Weights of a small transformer language model: 14 layers, width 96.
Each number is 200 + 40 x the weight over its row's rms, rounded and kept within 0 to 999. Layers, rows and columns count from 0. The size before them is the row's rms in percent of the matrix's.

# layer 3 MLP up, 384x96, rms 0.23, rows 99-115, columns 0-95
114,192,241,276,248,221,229,259,222,192,167,225,169,232,218,140,193,224,231,132,203,239,211,165,176,226,190,228,218,214,243,100,242,198,150,165,130,233,173,223,183,249,171,277,232,192,129,124,203,214,164,186,207,260,145,169,253,191,179,251,165,214,240,204,202,155,169,184,219,205,159,193,273,170,160,132,202,222,130,239,232,202,172,192,209,197,248,208,169,118,222,217,205,199,247,224,321
102,201,164,208,236,227,202,240,195,201,211,186,173,203,193,209,208,208,231,213,139,127,166,141,186,197,201,210,172,188,141,210,219,156,203,209,169,265,229,160,214,181,198,242,250,144,192,136,312,111,292,154,175,201,186,217,242,185,200,237,210,246,207,224,202,203,225,222,167,205,91,188,188,242,229,205,119,176,197,221,282,236,174,188,248,269,157,126,148,201,227,174,201,262,291,187,252
122,187,181,107,173,228,201,199,191,201,201,261,115,161,103,236,202,230,212,257,211,204,146,207,188,107,156,191,206,222,143,192,141,202,180,223,209,212,173,217,248,182,101,175,234,177,171,226,199,155,225,201,193,223,219,174,203,207,231,148,254,281,219,167,281,233,197,144,186,189,200,210,253,167,204,225,195,156,139,296,214,165,209,262,236,193,161,280,148,152,183,222,178,260,193,206,237
073,214,189,134,178,212,202,171,165,198,300,256,204,258,173,202,207,256,165,88,197,159,237,204,209,198,271,124,205,124,130,189,228,135,241,225,237,179,150,230,193,186,193,252,288,160,198,231,163,194,270,164,235,182,177,257,210,196,212,161,268,164,243,298,177,212,220,192,182,248,221,213,197,218,232,197,196,212,224,221,165,180,244,157,152,247,183,175,235,224,174,139,210,158,239,171,167
122,260,280,171,264,313,212,286,239,247,174,203,203,211,206,197,212,216,211,181,184,92,189,153,173,245,231,236,244,174,99,174,309,196,150,199,166,252,194,224,177,206,170,235,224,183,199,200,217,225,227,189,224,184,176,237,159,208,184,249,148,197,189,231,188,194,278,181,161,217,176,190,199,204,195,264,173,214,121,211,256,191,200,209,204,181,186,188,170,221,174,89,202,260,172,165,223
111,132,194,202,197,144,231,205,281,187,151,155,192,173,190,197,202,195,121,234,185,187,136,156,222,214,131,209,181,188,239,241,187,187,239,205,166,203,162,221,205,227,197,187,156,274,210,164,186,229,146,233,224,215,221,224,245,195,189,247,197,162,163,161,202,258,93,234,251,207,145,204,188,156,154,220,243,170,153,166,245,208,164,144,274,232,156,263,179,126,169,278,212,302,214,263,177
097,246,273,159,191,166,205,232,283,150,190,166,182,206,163,159,175,198,167,227,217,216,179,152,184,246,169,146,107,165,271,145,225,276,222,236,219,226,230,228,174,175,184,208,239,164,216,243,212,271,175,242,194,207,154,285,214,151,133,193,216,183,249,175,210,235,214,280,222,165,210,231,202,207,106,175,225,198,222,219,227,157,163,119,218,190,274,272,227,147,172,187,202,250,181,206,147
121,139,161,185,161,164,214,209,227,227,216,188,217,213,199,135,229,221,224,154,172,214,220,166,232,195,212,182,231,159,150,202,132,216,228,216,195,196,134,248,106,213,220,208,262,197,168,149,171,223,234,175,294,255,237,218,266,189,198,204,191,144,232,194,322,231,217,153,189,207,165,220,158,155,199,174,180,264,121,238,259,254,150,194,239,239,158,199,147,251,182,192,271,154,137,188,250
120,96,189,198,200,332,252,163,162,207,179,225,195,164,141,227,218,169,217,259,207,232,245,256,257,241,194,183,192,185,100,259,198,194,234,171,177,246,199,205,173,245,211,247,185,153,165,148,188,199,126,204,174,260,194,127,210,160,271,210,187,159,172,218,173,183,211,218,209,228,209,195,181,234,183,282,188,225,161,233,285,190,222,244,210,174,215,148,211,207,166,263,184,183,179,199,286
045,211,152,189,218,233,201,182,160,153,225,236,192,198,182,170,237,263,147,235,237,187,247,241,234,144,211,153,174,199,208,238,239,157,195,154,217,190,238,172,116,315,205,157,120,193,187,154,235,289,200,160,130,163,234,207,249,260,275,222,170,200,202,125,227,217,210,227,176,217,170,200,197,182,160,182,220,199,145,142,134,176,226,237,152,265,185,269,266,188,200,224,204,201,178,121,203
093,185,226,185,168,251,142,166,196,206,265,151,227,110,205,243,276,218,216,194,185,204,277,188,283,265,178,175,193,150,220,208,230,240,233,219,180,198,222,326,193,240,206,192,214,188,201,185,143,219,84,253,248,239,155,215,205,170,200,204,237,106,144,153,203,179,207,154,197,191,229,159,177,162,240,192,192,207,240,140,145,177,195,144,175,226,220,204,152,199,146,260,184,170,226,220,179
095,280,208,179,253,272,198,139,210,180,148,193,134,211,185,152,182,170,222,203,168,189,128,176,189,143,218,223,225,222,194,179,162,214,211,157,196,244,210,190,240,139,190,142,162,155,139,171,234,239,223,224,227,234,164,217,160,176,169,231,166,210,218,254,134,110,135,170,216,176,219,210,227,236,229,288,224,271,131,248,103,278,197,246,191,144,208,197,201,187,288,197,196,186,224,194,208
113,254,203,225,174,207,256,132,220,158,154,198,265,204,222,240,156,147,193,280,169,158,165,178,213,187,157,204,182,163,170,212,197,168,158,232,264,234,221,200,153,225,267,200,230,204,124,199,196,191,50,156,226,235,177,157,182,248,153,199,142,219,190,176,220,207,210,205,244,250,194,187,250,180,110,151,230,215,224,190,288,240,248,156,222,167,212,240,189,245,210,191,186,113,216,184,218
101,240,210,248,232,231,215,211,187,211,173,203,181,187,172,221,182,214,186,218,162,195,133,187,198,217,228,247,199,238,157,327,260,233,176,197,209,195,259,208,207,187,183,231,255,172,182,206,237,212,168,169,174,205,197,147,241,185,211,297,195,253,301,178,240,155,133,203,145,198,203,130,279,146,169,150,148,201,227,235,187,232,193,201,219,212,146,219,159,78,197,304,191,177,203,170,219
115,193,180,205,213,136,143,156,211,79,213,176,133,210,217,204,201,193,189,149,243,198,208,211,272,179,177,211,210,229,228,165,236,212,242,225,177,223,194,174,177,256,154,163,205,190,243,179,130,208,296,203,206,191,234,210,96,213,188,215,217,250,168,177,177,236,202,150,236,192,202,199,321,228,255,221,199,200,215,149,110,169,240,167,118,193,254,234,240,165,251,250,255,216,207,158,204
107,234,194,82,221,179,249,205,161,162,280,214,154,130,199,168,292,179,128,241,215,181,211,209,144,189,183,159,211,238,152,249,219,208,201,194,146,191,145,239,213,211,196,149,194,119,194,204,169,222,246,257,140,221,209,271,240,227,265,223,151,212,256,178,263,203,215,191,172,203,251,223,230,208,247,248,260,194,165,152,161,168,156,175,134,204,166,280,188,197,159,211,241,211,177,180,173
114,127,208,234,224,127,201,203,244,180,198,98,230,147,189,243,269,254,212,227,225,206,186,204,264,229,136,205,180,164,195,227,181,197,232,228,165,183,213,215,178,153,204,198,207,196,215,67,133,165,199,248,232,204,194,171,214,233,180,218,216,189,209,205,193,257,285,235,223,220,211,183,326,250,179,140,169,158,239,155,215,137,234,156,170,190,182,159,177,182,227,249,229,239,270,175,177
# layer 3 MLP down (transposed), 384x96, rms 0.217, rows 99-115, columns 0-95
109,221,126,167,158,203,207,116,204,171,204,174,189,226,179,216,157,164,229,163,204,158,170,207,228,133,173,177,200,173,195,248,186,173,275,271,228,164,201,220,206,131,210,175,143,185,220,233,205,185,174,185,130,176,354,164,185,209,207,190,218,186,225,173,194,191,261,228,223,226,155,166,114,229,268,243,257,168,212,171,158,178,178,215,236,225,127,195,147,220,177,182,163,211,130,224,110
097,247,221,173,192,271,221,194,233,204,208,167,222,173,216,238,255,182,220,173,206,273,166,155,213,243,160,136,244,234,208,285,179,217,190,192,213,135,204,153,232,256,196,108,130,214,207,189,193,204,227,263,139,202,163,233,176,227,199,193,231,177,214,229,194,124,161,235,206,210,160,121,210,169,207,222,319,234,120,232,193,264,169,130,187,164,198,202,240,174,280,148,196,174,179,254,205
101,214,205,328,194,188,232,197,199,177,238,176,187,212,306,189,230,175,200,140,204,214,260,198,148,337,204,196,187,193,206,221,190,215,258,227,203,229,205,178,162,229,265,263,167,240,187,196,197,220,144,183,233,207,188,183,220,208,224,229,138,142,207,194,86,158,226,221,264,201,183,176,146,199,206,215,189,219,269,115,200,195,211,165,184,247,203,150,245,239,234,142,240,149,206,203,163
069,188,204,284,204,228,140,256,198,195,150,194,170,160,207,199,172,142,232,300,141,238,178,248,200,184,129,269,182,229,310,191,160,270,224,213,213,193,252,158,210,213,251,183,175,277,274,161,224,232,182,265,207,236,206,194,204,205,201,231,174,191,149,129,245,225,193,180,193,180,247,197,184,221,123,195,175,167,164,190,209,192,155,169,255,166,226,221,163,247,218,263,177,291,217,212,226
123,190,134,266,189,110,135,163,175,186,251,221,224,257,226,189,227,205,175,196,146,230,231,220,167,162,209,183,151,231,204,203,150,177,215,146,249,180,201,165,251,215,205,176,140,197,182,266,218,175,158,199,156,242,243,136,250,225,259,213,286,232,230,155,239,174,190,283,178,224,154,136,169,262,216,193,256,295,278,235,253,190,180,216,224,204,203,232,216,202,255,244,216,185,239,189,264
122,218,255,218,229,139,202,173,257,184,228,221,199,197,222,233,143,199,169,239,212,260,140,209,228,226,117,202,158,232,224,153,163,258,214,171,112,194,145,182,150,176,191,230,143,278,191,241,143,192,118,238,212,142,210,228,162,188,229,198,232,117,226,161,146,227,195,207,206,186,175,180,193,230,129,215,243,185,227,162,204,201,178,168,255,238,105,114,206,197,170,239,166,287,198,197,160
084,146,148,251,196,211,164,169,113,197,219,251,232,140,249,244,189,222,193,211,191,190,266,242,267,183,208,225,264,268,174,213,197,197,185,200,160,228,187,170,215,206,243,255,177,267,201,188,164,144,196,211,222,186,261,134,206,238,243,173,147,210,136,225,140,180,222,151,169,244,132,204,198,196,265,245,165,233,166,215,185,215,267,293,238,235,121,172,156,252,209,227,165,155,241,219,261
104,255,222,160,229,193,202,196,204,244,169,297,138,195,201,233,165,198,198,244,196,164,206,202,191,182,171,255,206,250,234,187,319,163,142,188,209,220,228,135,232,190,190,159,162,198,173,248,283,142,208,170,191,143,148,163,164,199,190,201,234,238,171,214,106,246,232,165,257,182,248,210,199,217,180,225,203,154,251,150,153,120,188,180,192,169,209,227,248,191,144,194,161,195,242,235,87
119,225,219,170,246,313,222,196,212,173,166,213,195,150,171,207,259,173,167,223,211,235,223,206,221,153,165,171,180,232,169,234,164,170,216,243,195,239,191,236,184,187,327,291,214,153,139,224,225,187,144,239,230,186,127,141,187,193,220,258,180,231,128,225,198,204,158,243,198,173,195,186,166,249,175,187,191,186,161,251,334,173,214,228,209,202,259,187,150,205,167,210,209,157,177,217,279
063,216,178,219,229,222,190,195,196,243,184,166,224,241,194,197,202,165,246,185,202,205,217,208,240,241,222,236,199,208,225,191,165,233,236,182,211,175,195,170,292,245,188,166,214,171,239,255,176,182,223,248,283,258,306,158,205,101,165,261,177,235,192,239,217,218,213,187,225,263,156,249,305,238,228,277,249,200,144,212,211,155,190,179,199,284,266,245,239,185,209,209,267,269,216,231,266
083,181,162,226,237,217,249,201,163,171,164,173,237,253,249,257,75,158,157,158,236,234,178,156,139,132,184,215,237,219,192,189,196,186,202,196,203,187,190,98,225,135,214,191,222,211,194,257,224,161,231,167,90,204,187,166,218,222,267,221,162,221,180,198,213,233,123,190,212,161,186,246,250,270,206,167,205,213,162,246,179,189,181,225,238,235,164,216,277,164,296,205,221,228,164,195,248
106,120,222,210,216,226,147,192,266,198,237,173,275,150,223,211,215,256,177,204,213,204,184,191,155,220,187,207,138,212,183,127,273,191,195,203,201,155,200,184,195,267,203,179,192,315,162,201,189,142,151,167,139,217,201,138,192,255,176,199,160,144,159,136,214,213,178,288,199,217,269,203,187,246,166,209,96,194,217,165,230,248,273,227,203,182,230,269,190,217,177,148,180,151,223,175,243
107,154,159,173,255,184,179,243,204,263,227,169,128,198,171,160,232,192,200,143,226,228,152,144,220,217,223,187,253,235,210,223,168,251,230,188,186,96,175,205,182,199,161,203,215,197,260,250,254,240,320,277,212,214,184,163,240,126,268,212,179,210,218,137,245,195,204,137,188,187,183,203,197,196,295,280,195,216,199,239,143,157,210,264,217,204,142,186,203,162,151,216,215,204,194,212,143
107,310,224,243,133,160,178,147,159,195,168,232,184,163,106,122,166,196,270,155,224,194,216,209,186,219,183,202,195,216,196,176,218,172,223,197,189,141,207,145,172,186,214,227,167,190,164,204,149,213,210,188,200,109,168,184,224,266,237,157,170,193,194,151,167,155,230,139,220,191,267,138,123,122,178,214,172,193,154,191,186,233,198,187,141,212,287,194,193,149,167,168,261,182,231,281,208
107,185,218,156,145,222,232,222,178,278,123,236,220,154,198,163,222,182,202,208,127,186,172,191,124,221,204,176,178,225,176,295,153,143,98,188,212,184,203,227,200,143,227,238,184,194,180,247,276,262,129,208,185,177,161,208,277,204,214,206,150,165,173,258,216,179,168,246,219,151,173,123,102,133,226,167,178,166,191,222,211,188,116,199,232,178,177,204,197,188,168,186,143,209,175,240,198
093,192,222,305,204,219,166,215,187,253,179,229,193,198,170,270,154,213,274,192,231,188,182,233,294,203,174,215,183,188,220,103,201,203,225,187,207,178,263,142,209,173,225,206,200,276,221,245,221,204,162,141,252,111,168,161,199,187,114,157,219,216,119,231,159,232,175,183,206,205,150,208,129,204,185,193,169,193,250,225,178,211,171,205,299,229,173,156,196,240,207,134,232,191,163,279,204
121,222,198,137,214,273,261,206,197,233,125,236,245,229,138,188,218,178,168,185,209,218,224,196,157,146,246,167,209,278,222,194,203,230,99,211,150,218,187,217,216,158,163,177,207,178,240,277,345,263,202,165,187,219,148,210,235,171,202,176,214,195,178,218,207,162,141,218,232,179,219,122,120,155,277,209,245,204,191,227,168,242,166,242,241,155,230,210,201,201,206,226,185,134,200,174,226